{"head_dim": 32, "parallel_block": false, "init_std_down": 0.00364, "optimizer": "adamw", "schedule": "cos", "final_lr_fraction": 0.03, "doc_mask": true, "train_tokens": 145200000}
Each number is 200 + 20 x the weight over its row's rms, rounded and kept within 0 to 999. Layers, rows and columns count from 0. The size before them is the row's rms in percent of the matrix's.

# layer 4 attention query, 224x224, rms 0.048, rows 0-124, columns 168-223
087,173,196,232,187,185,214,190,213,201,199,197,169,214,207,204,193,210,214,233,179,196,202,175,206,222,202,186,193,174,219,215,201,201,191,224,178,209,172,209,218,176,227,243,212,174,185,176,215,177,245,182,180,218,230,200,199
111,189,225,195,200,199,188,201,245,199,186,196,210,204,209,172,181,203,204,189,184,204,198,218,155,172,203,191,179,199,195,215,213,193,197,226,222,182,221,188,213,194,201,195,196,220,158,164,216,167,207,201,166,199,223,204,203
135,198,193,239,153,207,224,204,208,232,185,185,203,210,212,218,194,207,176,195,202,171,194,175,178,233,170,165,213,191,184,192,183,216,233,195,206,198,167,197,177,201,205,211,188,163,222,212,218,210,224,207,220,216,193,182,194
089,190,212,215,166,178,187,196,239,245,161,171,201,207,194,202,214,202,213,224,182,169,243,202,213,201,212,211,207,190,201,228,213,200,213,204,215,195,152,159,209,193,206,224,183,225,221,161,192,181,239,185,198,225,200,210,239
114,169,178,195,199,220,193,189,186,177,211,177,184,202,162,184,212,188,179,194,188,211,214,221,203,204,217,187,169,231,224,177,205,205,221,225,212,220,234,194,212,215,190,217,181,226,219,215,215,234,199,177,219,214,239,217,234
101,205,183,179,225,181,197,209,174,225,215,224,192,209,177,198,233,175,160,187,185,226,173,193,224,211,210,240,197,179,210,179,191,205,180,172,197,177,211,210,196,193,192,185,180,231,168,215,189,199,183,181,212,214,186,219,224
095,197,192,249,211,207,146,217,211,200,189,214,204,181,211,198,214,206,212,201,195,172,150,207,179,180,214,211,190,195,214,207,231,201,175,213,199,176,195,180,227,223,192,212,218,244,196,186,190,189,207,202,189,217,217,252,198
096,226,164,161,181,188,217,184,210,209,190,202,227,194,170,203,189,208,198,181,207,207,220,229,203,212,186,210,235,211,226,204,191,193,201,213,206,199,232,186,189,201,201,196,197,223,206,245,204,243,220,218,214,193,183,171,193
082,190,252,208,183,197,167,231,208,193,197,221,166,184,200,205,205,177,207,183,230,173,217,197,157,159,166,201,194,180,211,194,214,224,166,165,223,209,245,210,155,209,193,155,191,197,199,201,192,185,198,195,202,171,202,218,189
124,193,211,196,228,209,162,204,192,164,207,218,181,176,190,199,221,187,243,185,231,222,207,227,218,169,205,202,179,204,213,200,226,207,155,187,214,201,228,183,182,216,174,202,198,212,195,199,199,201,168,193,188,176,191,219,191
113,180,194,198,201,190,204,201,240,179,194,184,193,171,195,164,225,187,198,184,181,235,212,220,206,205,219,217,177,203,230,192,195,191,205,199,206,220,185,180,187,213,195,215,205,241,195,155,231,197,188,194,193,227,214,217,206
161,201,181,175,236,199,182,186,226,193,204,195,204,204,194,164,213,166,219,201,181,214,188,213,200,202,230,203,174,208,226,185,196,200,166,176,207,224,213,170,183,221,172,198,197,245,185,180,226,180,166,189,194,208,224,227,196
093,208,179,213,187,184,206,203,185,208,195,200,198,206,158,181,179,227,204,208,192,207,199,226,183,191,195,226,212,208,181,216,174,217,164,217,231,212,227,204,179,161,233,198,168,191,149,209,189,187,205,192,228,225,194,209,202
123,168,184,186,205,223,227,199,202,199,225,193,161,208,195,214,227,176,229,201,222,227,206,236,209,211,161,177,213,212,210,174,200,163,191,189,182,220,213,186,198,202,185,234,224,190,195,177,173,207,185,193,142,230,220,181,209
093,198,236,217,248,240,209,151,208,214,186,230,179,176,148,233,188,192,232,228,192,195,190,199,207,193,194,156,195,179,181,221,213,196,194,191,181,201,202,194,185,207,214,214,231,216,211,233,185,196,179,211,207,196,220,168,172
099,221,190,182,215,203,214,167,227,195,200,212,195,211,168,198,215,197,206,202,179,176,214,215,219,227,167,232,207,201,194,176,173,191,222,186,225,206,203,199,174,211,179,173,214,193,173,210,175,233,184,201,182,216,175,185,164
105,207,194,219,181,220,209,227,250,175,210,213,219,196,224,197,170,197,189,194,194,194,212,182,165,196,215,220,209,194,197,217,188,177,187,207,222,182,202,213,186,190,224,191,179,215,153,176,217,207,221,178,204,212,172,185,181
119,213,159,225,187,195,205,224,214,203,193,209,218,171,218,189,160,212,181,193,226,168,214,162,174,210,190,188,221,196,205,203,221,214,199,212,205,188,212,207,187,163,237,225,199,194,219,221,199,181,194,177,223,202,202,185,201
093,206,235,213,207,194,179,164,238,224,181,179,174,235,215,212,201,219,190,189,163,186,170,198,208,204,196,212,198,188,189,187,191,209,209,201,206,171,215,214,190,208,230,181,205,191,181,204,229,194,214,188,174,201,185,220,220
100,209,195,241,200,193,178,226,192,226,210,191,177,190,202,197,214,181,184,200,201,209,173,191,228,189,183,219,216,203,204,186,187,208,191,193,206,170,206,197,212,213,172,190,205,221,204,199,212,198,191,175,211,185,206,211,209
092,188,209,181,202,223,177,211,153,189,231,186,198,190,199,180,180,187,221,259,206,227,167,203,203,199,192,220,202,222,181,216,195,213,198,197,194,244,202,232,188,220,171,193,177,212,191,238,220,204,190,194,202,206,201,208,220
096,186,204,195,221,223,207,209,228,211,196,209,200,209,223,243,185,197,183,250,201,241,211,225,211,173,192,169,191,228,218,221,218,167,199,215,179,186,218,195,228,200,210,178,226,187,173,198,179,221,209,191,167,193,199,182,220
098,207,162,194,220,206,200,223,180,236,205,198,193,184,221,214,239,209,185,210,186,200,251,185,194,189,208,186,207,181,195,177,193,213,193,216,176,230,188,199,211,205,200,253,244,211,230,168,201,211,215,202,228,194,193,187,199
094,224,208,223,209,209,170,224,192,185,202,172,198,180,191,185,180,196,188,186,211,211,230,192,187,177,207,208,219,224,187,208,205,217,204,179,199,203,209,210,223,191,188,191,194,206,236,201,212,200,216,188,210,189,205,193,191
096,203,188,201,157,210,214,241,212,226,220,208,199,183,194,189,180,212,209,228,178,222,204,200,194,185,213,208,232,221,210,206,162,228,215,186,238,213,208,222,197,199,222,198,173,191,209,184,215,200,190,215,246,222,205,196,170
119,262,208,198,205,194,171,192,190,187,206,189,197,199,181,192,216,197,237,179,217,213,215,224,219,164,216,200,182,199,194,191,215,220,194,207,215,196,232,209,220,178,173,206,207,186,190,207,208,202,181,166,204,158,214,231,200
098,179,222,212,211,216,235,185,190,205,213,183,221,159,198,197,178,201,195,185,199,179,186,181,209,196,213,220,203,203,189,233,209,212,193,204,184,199,234,233,197,218,222,204,211,181,197,234,208,227,197,205,213,184,157,215,200
097,150,215,170,220,207,198,194,198,185,197,181,186,161,216,222,210,200,205,234,198,196,185,212,197,186,195,190,177,202,205,223,180,230,202,192,184,218,202,194,220,208,191,196,226,224,197,203,221,172,186,190,205,212,228,208,195
104,187,194,196,183,219,193,178,207,201,182,178,194,213,219,216,232,181,224,218,195,224,197,232,173,210,180,223,174,183,206,200,207,210,221,210,194,207,187,169,206,206,163,219,236,190,207,179,207,178,187,157,190,182,222,210,228
116,155,177,185,177,201,232,206,193,188,206,188,213,182,190,219,214,204,228,233,224,198,237,185,180,200,171,187,204,216,215,211,202,195,213,214,192,206,213,233,202,177,183,240,183,174,194,206,180,232,244,196,168,218,229,177,238
111,170,146,203,167,167,183,254,190,217,183,174,207,192,218,187,184,208,174,217,196,176,221,186,197,214,180,180,175,213,221,200,185,200,230,225,208,191,175,186,195,206,220,238,160,212,203,157,199,210,211,179,208,215,220,195,214
091,229,199,190,197,171,172,144,198,233,173,215,203,180,198,231,225,225,190,209,208,192,190,189,180,194,236,208,199,167,196,224,218,229,165,191,178,190,192,211,213,183,200,182,238,233,202,191,188,185,196,218,203,187,193,197,201
050,174,211,189,157,222,209,189,185,198,170,207,208,193,247,183,267,202,168,235,193,239,221,221,191,180,224,182,213,187,175,222,203,210,181,204,214,157,215,197,201,235,179,179,167,200,187,186,193,188,235,225,178,210,211,180,225
063,225,182,200,200,213,211,182,213,184,182,176,233,171,194,201,217,220,206,239,210,233,209,217,202,199,234,195,180,142,223,176,189,188,164,198,192,220,233,165,233,209,183,220,224,186,164,153,207,223,173,188,212,176,178,213,214
100,171,205,215,168,191,227,226,186,202,195,229,198,230,221,201,203,202,181,182,193,176,216,176,189,200,221,221,215,210,169,194,195,212,207,192,206,180,173,197,202,190,209,189,180,211,225,209,190,217,212,222,176,211,190,170,222
086,199,193,241,221,183,213,204,216,173,186,211,233,206,164,165,201,177,185,205,199,228,231,203,179,222,203,227,176,248,194,183,181,213,194,160,227,206,177,205,201,204,207,187,166,212,201,204,221,180,172,216,217,234,211,210,203
091,165,206,223,219,218,185,188,221,196,158,184,209,208,174,203,202,162,155,199,193,223,193,208,191,187,210,218,208,186,198,181,184,237,196,209,225,157,183,188,187,229,196,187,207,249,182,217,206,208,199,233,202,225,209,223,199
090,178,165,186,196,216,203,213,217,169,214,218,187,222,187,173,199,179,183,232,192,200,192,213,197,194,244,210,212,203,207,172,216,221,176,178,233,199,169,188,193,232,190,185,195,229,186,174,230,193,163,191,192,219,193,217,185
127,204,213,170,175,224,195,209,207,205,220,185,194,173,184,227,192,207,192,203,219,179,164,202,200,182,169,209,206,174,206,210,240,187,196,233,194,186,233,197,228,191,197,229,226,157,187,194,184,217,231,191,196,181,185,160,209
091,179,179,202,180,204,217,180,241,199,196,171,156,188,232,143,195,194,188,197,178,206,198,211,179,238,238,204,216,224,168,158,174,184,187,195,205,215,203,187,165,203,214,200,183,207,216,213,215,196,174,208,198,227,225,183,215
055,195,181,182,176,240,179,241,188,209,203,202,232,204,156,240,208,203,236,205,188,171,176,217,194,191,196,219,173,251,209,198,218,200,199,215,209,216,210,217,186,199,216,243,196,227,179,162,200,172,226,205,171,186,195,180,168
072,239,192,194,221,208,157,183,218,203,209,183,193,173,198,221,182,203,217,207,202,188,189,216,227,207,182,205,194,208,209,212,222,175,179,232,196,213,224,210,213,164,203,226,217,192,182,191,185,194,219,194,253,185,205,187,192
073,214,189,230,189,217,222,196,214,201,172,211,225,220,193,163,200,205,178,225,194,244,187,208,211,223,195,175,163,187,220,187,218,230,199,201,195,219,184,156,237,229,208,178,166,199,213,196,194,194,178,239,233,188,197,198,205
134,220,189,207,229,216,194,189,191,186,208,168,201,183,180,167,220,201,206,220,192,245,196,216,215,192,202,178,184,193,222,165,207,213,204,193,205,238,203,173,184,197,170,200,185,200,186,197,215,183,174,207,240,219,220,232,177
127,180,195,198,202,193,195,145,212,188,197,206,193,186,185,171,200,188,216,225,164,237,229,239,227,213,194,184,176,223,194,155,155,230,191,175,201,247,175,176,170,185,200,197,203,210,202,196,205,194,167,215,238,208,198,209,182
089,214,203,215,221,220,177,178,192,204,188,170,199,246,213,232,231,196,223,193,191,202,210,186,222,175,201,207,179,195,198,220,185,188,167,197,185,211,222,208,226,235,230,223,169,186,210,219,196,185,178,195,167,223,184,231,216
094,210,194,173,211,207,225,219,247,164,238,218,208,196,161,178,168,191,183,222,163,185,178,212,213,211,160,224,219,192,198,218,182,197,225,214,206,195,172,216,186,198,219,232,240,197,232,187,191,196,184,215,223,183,183,145,195
085,177,216,216,210,203,139,167,206,202,215,202,200,210,191,203,191,200,188,174,193,173,196,198,210,230,227,238,197,203,232,181,217,192,182,203,225,197,188,198,201,200,157,192,195,176,217,250,195,180,156,210,222,215,201,230,194
112,161,200,225,192,170,216,186,232,201,202,229,175,208,181,181,216,200,205,206,180,242,241,194,204,222,219,215,210,237,214,183,187,221,201,189,195,224,157,209,199,188,208,180,190,225,211,203,219,185,177,191,202,204,231,217,195
090,227,192,198,164,210,255,187,216,198,234,188,231,178,213,194,192,201,182,178,220,200,214,242,205,195,196,196,188,212,169,198,221,220,187,218,186,178,178,229,184,162,229,206,202,183,168,187,177,193,187,213,212,166,192,151,195
106,202,200,217,203,202,193,181,210,170,204,222,197,219,235,173,179,174,210,190,206,193,215,213,215,260,196,181,212,229,180,177,169,221,207,184,216,204,193,199,185,195,168,191,202,233,224,207,213,209,167,201,231,213,192,206,224
088,173,177,215,200,222,163,176,189,211,220,234,191,137,167,215,214,196,188,194,222,187,183,201,218,211,155,206,222,238,230,218,178,211,209,197,196,230,195,185,174,216,220,181,228,226,186,199,189,197,204,174,222,178,194,198,190
117,221,201,162,200,209,190,198,170,208,181,193,192,167,172,197,220,238,194,201,210,187,180,201,198,162,210,182,195,148,220,210,205,214,215,214,200,172,199,186,218,190,217,226,216,163,179,180,178,239,230,189,194,162,197,181,163
091,206,230,212,224,182,160,207,194,212,192,204,196,207,211,208,197,183,212,209,192,215,226,206,192,172,227,162,207,205,225,224,164,183,178,180,222,223,223,179,212,219,190,170,172,214,202,238,216,204,184,196,230,226,201,240,187
091,231,195,196,168,221,159,210,183,203,218,192,205,179,200,243,226,208,190,193,207,173,211,179,198,186,209,212,174,157,214,194,203,192,192,207,207,173,191,203,231,190,193,229,232,185,213,212,193,179,232,147,205,175,198,166,209
101,223,194,169,196,225,252,191,190,188,213,223,220,176,191,206,207,189,229,222,214,183,162,196,199,180,206,216,214,192,178,186,220,229,200,202,190,189,186,184,184,201,216,222,245,204,202,200,182,218,212,178,196,185,195,187,195
087,168,220,197,208,202,200,192,273,180,194,218,207,191,167,179,187,171,176,225,181,214,216,211,201,215,219,207,202,192,195,182,201,212,184,198,226,195,190,188,203,211,206,189,206,241,187,182,228,185,179,199,184,213,204,181,182
114,220,184,177,178,190,197,180,162,159,223,223,193,171,214,184,194,200,207,203,204,172,197,180,229,213,181,234,244,195,169,156,203,232,197,182,191,206,191,202,204,199,209,190,280,226,225,190,177,219,207,179,178,171,180,172,187
106,234,221,182,215,195,186,220,157,211,206,163,186,227,223,233,206,216,190,166,217,212,176,204,197,165,218,182,196,151,205,231,199,179,222,212,195,197,232,207,224,209,200,219,209,171,233,205,197,219,227,180,197,174,188,184,199
117,229,235,186,208,225,192,204,179,229,182,187,191,215,204,221,209,212,182,183,199,211,169,185,209,183,192,190,185,163,194,235,223,198,199,207,205,182,235,230,239,192,192,237,205,183,192,203,172,204,227,167,184,190,180,217,195
121,230,217,169,194,252,166,203,196,208,200,199,203,195,186,208,229,221,203,191,223,169,164,203,215,182,208,191,195,161,190,202,199,207,222,217,185,165,221,205,226,198,200,197,216,169,196,201,190,218,195,198,156,176,201,190,204
092,210,219,197,187,207,182,239,176,213,197,190,204,196,216,207,183,230,206,195,215,183,189,182,189,174,208,173,200,194,194,250,193,191,198,196,225,167,227,216,216,211,187,252,203,187,160,185,205,190,225,204,192,188,198,190,218
088,203,173,172,159,190,203,186,220,200,183,190,223,157,184,171,227,216,193,249,211,173,211,220,217,230,229,226,220,239,148,148,198,228,233,210,196,205,184,177,194,179,215,187,217,228,185,198,219,202,221,226,173,198,207,171,207
107,228,200,159,207,204,210,218,184,188,194,201,209,176,195,212,183,212,207,194,202,187,186,172,216,214,187,234,205,154,201,217,210,198,199,244,177,202,201,196,214,185,228,222,218,131,204,223,205,221,225,206,178,162,183,156,196
066,190,207,195,195,182,173,197,237,185,176,222,197,169,164,199,232,222,216,201,190,212,131,231,206,180,216,169,188,224,235,208,241,217,203,153,234,157,182,177,200,165,227,226,167,206,188,219,214,200,198,213,209,219,197,192,214
128,190,198,200,193,187,220,185,229,215,175,206,221,198,209,167,203,203,178,196,194,209,194,225,183,181,222,187,198,189,230,191,189,191,193,187,244,197,207,197,190,157,201,209,185,205,206,195,214,187,175,214,214,209,195,188,147
084,199,206,199,165,237,205,209,193,191,250,187,199,216,191,227,181,204,212,196,213,149,202,183,170,232,168,225,246,193,161,188,213,198,229,223,180,176,205,218,184,236,190,193,232,219,205,229,184,201,224,193,150,202,213,190,224
071,174,144,209,188,198,219,176,262,197,187,195,201,207,224,199,135,217,167,186,188,194,215,188,140,213,195,228,212,218,209,182,234,210,204,206,196,207,200,208,234,184,177,212,219,183,208,158,218,185,213,179,212,217,223,217,185
074,183,183,194,205,187,180,211,202,180,170,188,210,220,214,174,199,213,192,161,199,181,192,218,198,209,231,179,216,183,240,196,204,237,221,224,209,180,203,219,184,229,214,212,223,216,197,189,186,218,208,191,184,193,195,169,213
089,176,229,206,210,192,179,192,206,172,182,170,202,238,164,179,187,182,171,184,206,221,169,212,215,212,180,200,201,210,187,167,154,226,210,201,247,153,220,189,198,221,215,199,182,219,206,200,201,181,177,202,192,204,213,248,200
076,193,184,183,185,200,201,209,230,208,197,201,219,150,178,230,183,183,185,193,190,210,206,208,181,171,190,223,171,170,194,232,199,235,200,218,191,194,233,184,209,239,242,241,233,198,208,209,202,207,202,199,191,190,169,213,193
091,154,206,231,215,199,190,222,180,166,181,242,189,224,174,211,196,211,226,204,182,218,194,189,198,216,198,199,181,204,200,220,190,200,193,219,189,239,195,227,201,198,159,180,191,174,209,203,196,231,211,187,195,206,205,220,221
075,222,205,177,222,216,196,203,222,186,192,216,201,147,197,163,181,218,195,229,200,197,199,212,197,209,187,211,178,208,213,193,163,176,180,194,221,193,218,193,177,172,177,185,218,201,195,185,182,207,179,206,199,171,223,215,203
082,240,213,171,209,211,192,178,197,195,228,226,188,135,220,190,164,201,190,192,196,204,212,195,201,187,206,197,189,228,218,222,197,170,172,170,192,216,228,187,203,156,214,239,206,179,190,206,197,205,177,193,207,167,195,195,159
090,165,175,235,164,144,204,208,233,199,172,175,216,232,232,178,186,196,198,196,182,207,214,191,164,208,211,203,186,199,211,185,184,170,174,179,217,195,198,200,190,202,212,187,165,195,214,195,219,179,185,214,223,237,213,185,197
109,207,186,208,223,168,191,181,224,183,189,176,199,200,208,133,214,186,193,216,175,232,199,233,206,207,211,192,160,217,198,183,192,232,189,174,223,222,189,171,177,199,206,199,197,215,250,181,223,193,177,201,224,233,245,210,187
082,187,204,201,177,223,213,189,193,212,186,162,224,202,197,234,215,222,196,211,216,235,205,186,253,196,203,199,215,175,178,195,177,202,247,212,225,180,184,205,216,199,196,170,180,213,224,208,173,195,212,184,223,193,172,197,206
089,234,187,223,204,190,202,188,145,215,155,221,212,242,220,215,239,221,221,185,213,211,183,189,180,224,176,187,223,190,205,205,188,195,209,181,209,211,174,196,198,233,201,177,206,204,208,203,189,201,188,175,182,211,179,192,199
084,211,185,175,201,244,203,180,234,192,185,214,200,181,240,201,190,195,206,205,193,220,225,174,182,204,177,194,196,165,177,205,187,198,239,211,178,231,199,164,171,223,214,193,229,223,217,230,202,188,205,163,227,212,190,187,180
075,196,218,220,219,233,179,176,169,193,201,220,200,181,161,215,185,211,228,210,200,189,214,204,185,221,163,212,198,214,180,187,200,207,203,182,191,168,221,207,168,198,194,197,197,209,224,243,196,210,171,192,206,208,183,200,190
077,165,205,191,172,178,209,216,197,183,209,176,171,165,197,178,215,221,206,250,242,197,188,222,247,219,195,193,214,226,200,180,232,197,195,205,221,205,223,242,233,183,172,199,183,208,217,217,207,221,225,188,190,205,187,219,189
092,225,228,182,218,176,226,214,236,177,183,190,224,181,189,227,195,198,179,237,188,189,204,208,184,123,217,187,196,183,202,244,216,195,188,237,181,174,210,199,214,142,210,223,183,193,188,192,205,191,208,211,188,195,215,209,171
080,151,204,220,173,211,188,198,171,228,256,209,196,218,235,183,204,193,212,153,214,187,184,185,180,220,184,218,204,229,192,212,185,207,210,193,217,194,196,207,180,201,176,161,225,195,227,240,175,187,193,233,186,185,183,207,169
080,186,208,193,204,191,196,165,239,215,216,183,195,212,188,196,215,205,217,209,202,227,205,217,200,235,217,196,208,185,166,201,199,214,201,202,187,234,200,214,200,194,206,202,180,199,178,240,203,170,204,171,225,198,194,167,244
081,201,213,194,191,182,191,190,190,180,201,193,193,185,222,150,183,199,162,242,202,202,175,234,185,208,197,208,206,217,226,187,164,216,204,167,211,213,207,174,202,197,192,225,215,237,190,148,218,212,214,229,212,245,222,196,159
081,206,197,234,203,230,204,177,167,202,205,141,185,212,193,222,215,198,207,207,227,260,170,182,209,227,192,170,193,188,197,204,205,224,212,205,179,205,191,168,236,177,190,190,184,222,196,218,189,217,209,186,197,203,184,213,229
093,221,183,170,192,184,190,203,209,226,216,188,209,200,207,189,178,203,172,194,209,230,201,236,173,168,215,211,225,180,200,213,216,202,184,260,204,161,187,185,200,167,217,211,189,214,235,211,207,203,206,183,212,201,228,218,177
092,168,182,185,178,224,192,200,210,218,230,171,236,169,191,201,199,188,176,151,186,197,215,210,197,203,218,211,196,214,193,233,192,197,186,225,207,204,206,208,190,191,183,199,206,203,214,144,172,192,186,204,231,220,223,224,184
080,191,221,199,182,256,186,202,211,174,178,173,190,179,153,182,206,206,204,205,239,211,238,204,216,200,180,208,222,204,180,189,224,212,229,209,248,171,228,176,185,194,203,196,211,213,215,163,223,227,205,187,194,200,190,179,178
083,172,196,224,217,196,207,195,199,203,243,198,181,214,200,172,182,188,228,176,205,193,147,193,190,206,219,225,177,235,211,189,199,190,184,178,192,198,189,201,196,189,182,169,187,201,181,237,244,147,185,209,189,203,208,195,204
075,201,217,220,193,216,210,205,192,207,172,198,157,148,194,208,197,193,187,175,241,185,192,178,213,209,202,212,200,171,200,210,213,195,193,176,193,192,216,188,190,183,205,190,219,200,197,215,185,207,161,202,170,177,176,211,209
067,207,190,222,199,221,177,207,182,182,181,222,183,200,160,152,185,172,216,184,244,154,187,240,199,163,179,246,213,177,211,214,216,217,166,202,197,174,204,173,179,174,229,219,187,218,209,154,212,198,208,202,241,197,212,178,175
078,191,171,171,161,190,207,178,187,199,227,203,196,207,193,167,169,217,217,207,206,196,186,201,194,208,206,215,203,242,249,175,194,222,194,188,198,196,237,185,181,203,166,218,232,168,199,196,203,175,163,214,197,230,215,165,215
089,219,204,200,214,190,202,200,212,181,210,201,208,213,195,206,201,216,207,206,188,204,231,191,225,203,228,213,204,171,237,203,233,188,189,212,199,177,198,166,224,191,192,226,180,224,178,180,204,207,219,215,199,198,207,210,185
092,204,171,197,182,196,180,217,220,198,178,188,241,162,174,196,211,231,190,188,180,185,193,250,178,169,227,192,193,200,210,218,200,186,162,200,208,202,213,217,207,204,210,217,192,171,200,175,189,190,210,200,176,230,220,189,193
073,191,221,194,197,223,179,221,215,215,220,238,212,203,212,198,197,218,181,198,170,201,202,163,214,223,220,225,202,205,245,221,200,194,197,202,167,231,219,214,217,184,194,232,217,198,180,213,183,171,189,180,199,181,216,204,221
225,221,189,210,166,214,243,224,183,207,197,216,178,209,224,215,187,221,160,182,215,209,229,183,211,207,200,195,220,201,167,221,183,184,215,212,206,193,199,240,226,207,236,188,207,190,201,185,179,183,233,183,197,176,186,182,201
069,256,177,197,183,190,221,232,229,228,168,172,196,238,201,177,182,176,197,209,222,201,207,184,197,208,197,211,204,197,215,205,200,164,204,256,206,175,205,169,210,206,212,197,187,196,162,190,212,177,236,241,211,216,198,186,199
119,218,202,196,160,201,209,193,169,221,192,217,200,210,217,213,167,221,183,196,213,205,221,195,184,197,209,150,219,175,174,187,189,187,210,210,207,194,208,210,229,204,214,187,221,151,212,212,178,192,229,187,196,169,193,177,198
074,250,198,216,166,208,189,222,176,195,183,227,194,171,194,233,215,190,186,186,190,210,220,216,207,216,197,169,207,210,175,226,219,194,224,210,172,199,221,226,193,223,203,240,169,211,207,238,181,197,223,214,186,208,216,178,218
087,219,187,185,195,216,212,223,203,181,179,213,197,213,176,195,203,197,174,206,210,185,213,182,181,212,191,192,221,195,165,179,187,200,251,227,192,188,178,209,230,191,213,188,217,217,203,233,161,199,216,216,154,201,218,170,223
100,214,202,152,207,217,174,237,204,162,214,214,216,169,183,167,185,176,186,177,205,207,225,200,156,208,205,202,202,180,184,187,214,225,200,204,226,208,209,181,193,186,208,190,211,227,174,216,206,207,199,198,181,200,214,212,192
099,212,218,234,223,187,213,196,186,177,175,234,180,187,198,183,189,207,221,192,198,177,165,205,236,205,189,231,208,170,192,189,218,188,191,178,193,215,223,177,218,158,156,191,223,213,192,219,201,240,192,211,239,182,180,208,197
106,201,171,188,225,219,230,188,169,233,184,214,168,220,177,201,224,193,194,221,177,222,204,164,194,194,167,164,187,206,202,193,205,173,185,182,192,210,216,163,193,200,218,216,202,176,210,201,202,173,188,185,187,201,195,222,206
078,223,199,201,175,172,219,209,207,234,195,171,217,198,193,189,201,175,154,224,209,200,168,208,179,202,226,185,140,197,199,232,243,178,191,225,210,190,205,203,189,222,225,226,226,205,175,201,221,173,234,248,234,202,209,178,193
122,188,199,208,236,185,183,168,221,204,188,186,221,201,163,181,219,176,237,201,185,211,167,202,207,175,205,215,184,218,212,197,225,191,193,179,179,218,218,159,182,212,196,225,177,224,186,219,221,208,185,214,233,233,204,204,194
072,207,201,212,191,193,217,202,223,197,168,183,213,207,167,196,187,164,208,188,173,209,206,174,189,230,244,225,188,212,204,200,224,167,205,239,192,192,204,177,208,218,221,243,182,191,195,199,190,199,169,230,239,218,202,178,228
187,198,177,179,235,195,185,181,224,165,200,181,213,195,178,190,220,181,218,210,176,212,192,221,191,181,202,216,186,229,218,187,214,212,162,183,204,214,207,169,159,199,170,212,193,228,210,211,224,201,170,216,210,236,216,236,189
101,177,148,185,227,235,192,238,222,179,234,199,187,197,197,211,209,234,208,180,222,187,203,200,159,218,234,242,203,221,176,182,215,249,219,194,223,198,208,196,192,211,160,160,220,218,175,194,198,195,196,203,220,197,193,198,205
085,199,177,202,211,163,198,202,215,216,188,182,176,214,174,175,205,237,187,243,223,168,206,173,170,212,216,248,209,204,197,223,226,201,205,205,207,208,185,205,220,207,201,194,229,206,215,222,190,183,191,206,213,168,207,199,212
104,171,182,208,170,208,228,186,212,204,206,172,189,198,222,185,215,199,217,204,179,193,193,235,194,147,242,224,209,199,226,251,215,185,190,200,215,193,209,192,220,239,234,230,191,196,194,157,227,205,203,205,237,216,189,233,178
100,185,180,209,233,236,193,194,214,203,168,196,203,215,180,195,205,183,194,207,208,195,160,233,238,182,237,195,162,225,214,240,189,205,158,193,237,191,212,205,189,204,197,197,164,214,189,183,174,203,200,186,184,218,177,203,214
089,203,190,221,203,193,172,184,207,181,207,252,181,220,204,213,193,171,208,198,173,213,220,203,177,197,223,182,203,225,219,193,190,176,205,192,175,217,157,194,213,192,180,199,195,219,167,201,212,182,202,193,176,199,174,218,173
087,241,226,175,202,230,164,174,172,194,191,204,170,221,187,225,176,197,191,210,220,213,212,188,220,164,236,192,158,168,185,210,208,219,204,221,184,219,211,200,198,186,143,208,207,208,235,230,205,190,192,173,209,195,212,230,210
100,163,169,222,197,217,241,189,211,205,244,199,193,250,210,195,209,180,189,207,212,251,183,212,216,175,202,193,205,208,208,209,213,201,214,192,195,232,187,223,215,230,203,209,182,222,181,195,181,205,209,219,185,185,204,222,199
099,159,239,200,196,206,211,210,200,227,198,200,189,157,199,202,201,187,229,192,176,167,192,201,224,175,203,229,195,208,210,212,197,165,208,221,187,217,204,197,192,196,208,215,191,237,183,182,218,230,200,199,199,192,176,223,189
102,252,217,173,186,191,198,206,205,179,200,187,204,190,207,182,209,211,157,222,196,170,219,177,214,209,199,209,196,191,192,206,177,203,213,228,188,216,200,213,181,213,195,179,199,199,239,189,221,180,206,198,181,214,190,171,177
092,157,205,198,178,233,168,244,247,208,241,220,193,209,228,161,190,207,184,193,230,166,174,193,196,202,172,232,189,231,209,210,211,185,192,188,200,224,220,215,211,189,220,166,191,217,178,142,187,219,234,206,197,238,210,191,209
105,209,203,229,196,144,209,170,188,179,199,207,195,192,156,214,216,220,230,169,195,193,182,194,164,200,235,183,199,167,254,186,200,216,210,198,197,191,201,197,204,194,202,206,182,187,184,228,206,194,188,172,241,179,195,189,191
095,195,179,191,206,177,202,170,186,185,161,209,181,212,194,220,233,180,241,188,177,236,197,224,200,180,176,208,206,181,170,162,175,255,175,198,215,169,213,201,154,242,209,203,186,185,209,200,176,162,211,174,223,205,175,207,181
086,203,204,239,187,198,182,168,209,176,186,243,223,216,197,131,225,186,166,194,221,191,220,213,209,211,210,193,185,200,196,203,179,216,192,193,217,176,203,202,191,212,219,169,189,203,190,155,224,199,211,205,204,182,207,194,174
095,242,212,182,215,190,189,198,166,216,180,191,203,165,160,187,164,205,200,197,189,158,232,216,188,211,210,169,207,179,205,181,196,196,219,201,209,189,213,220,202,226,196,190,200,192,214,209,211,188,198,203,216,179,234,241,232
097,170,163,180,215,186,249,187,206,186,232,208,204,213,207,219,202,192,169,140,222,209,223,226,239,145,202,179,195,220,210,194,216,203,187,183,189,233,252,198,230,191,211,200,200,229,189,180,204,197,205,225,225,201,207,208,199
095,224,219,210,202,192,174,160,185,201,177,172,228,208,161,180,211,248,209,192,191,216,229,182,214,185,198,213,212,144,199,221,225,210,204,224,205,157,228,229,215,212,195,217,174,191,212,234,203,206,190,222,220,190,174,197,198
085,178,217,172,187,206,218,190,191,200,194,196,199,194,189,175,202,186,226,170,208,201,191,204,234,212,199,170,230,204,229,203,192,170,203,214,204,205,193,185,190,184,174,215,210,200,186,220,185,162,206,193,219,183,181,192,237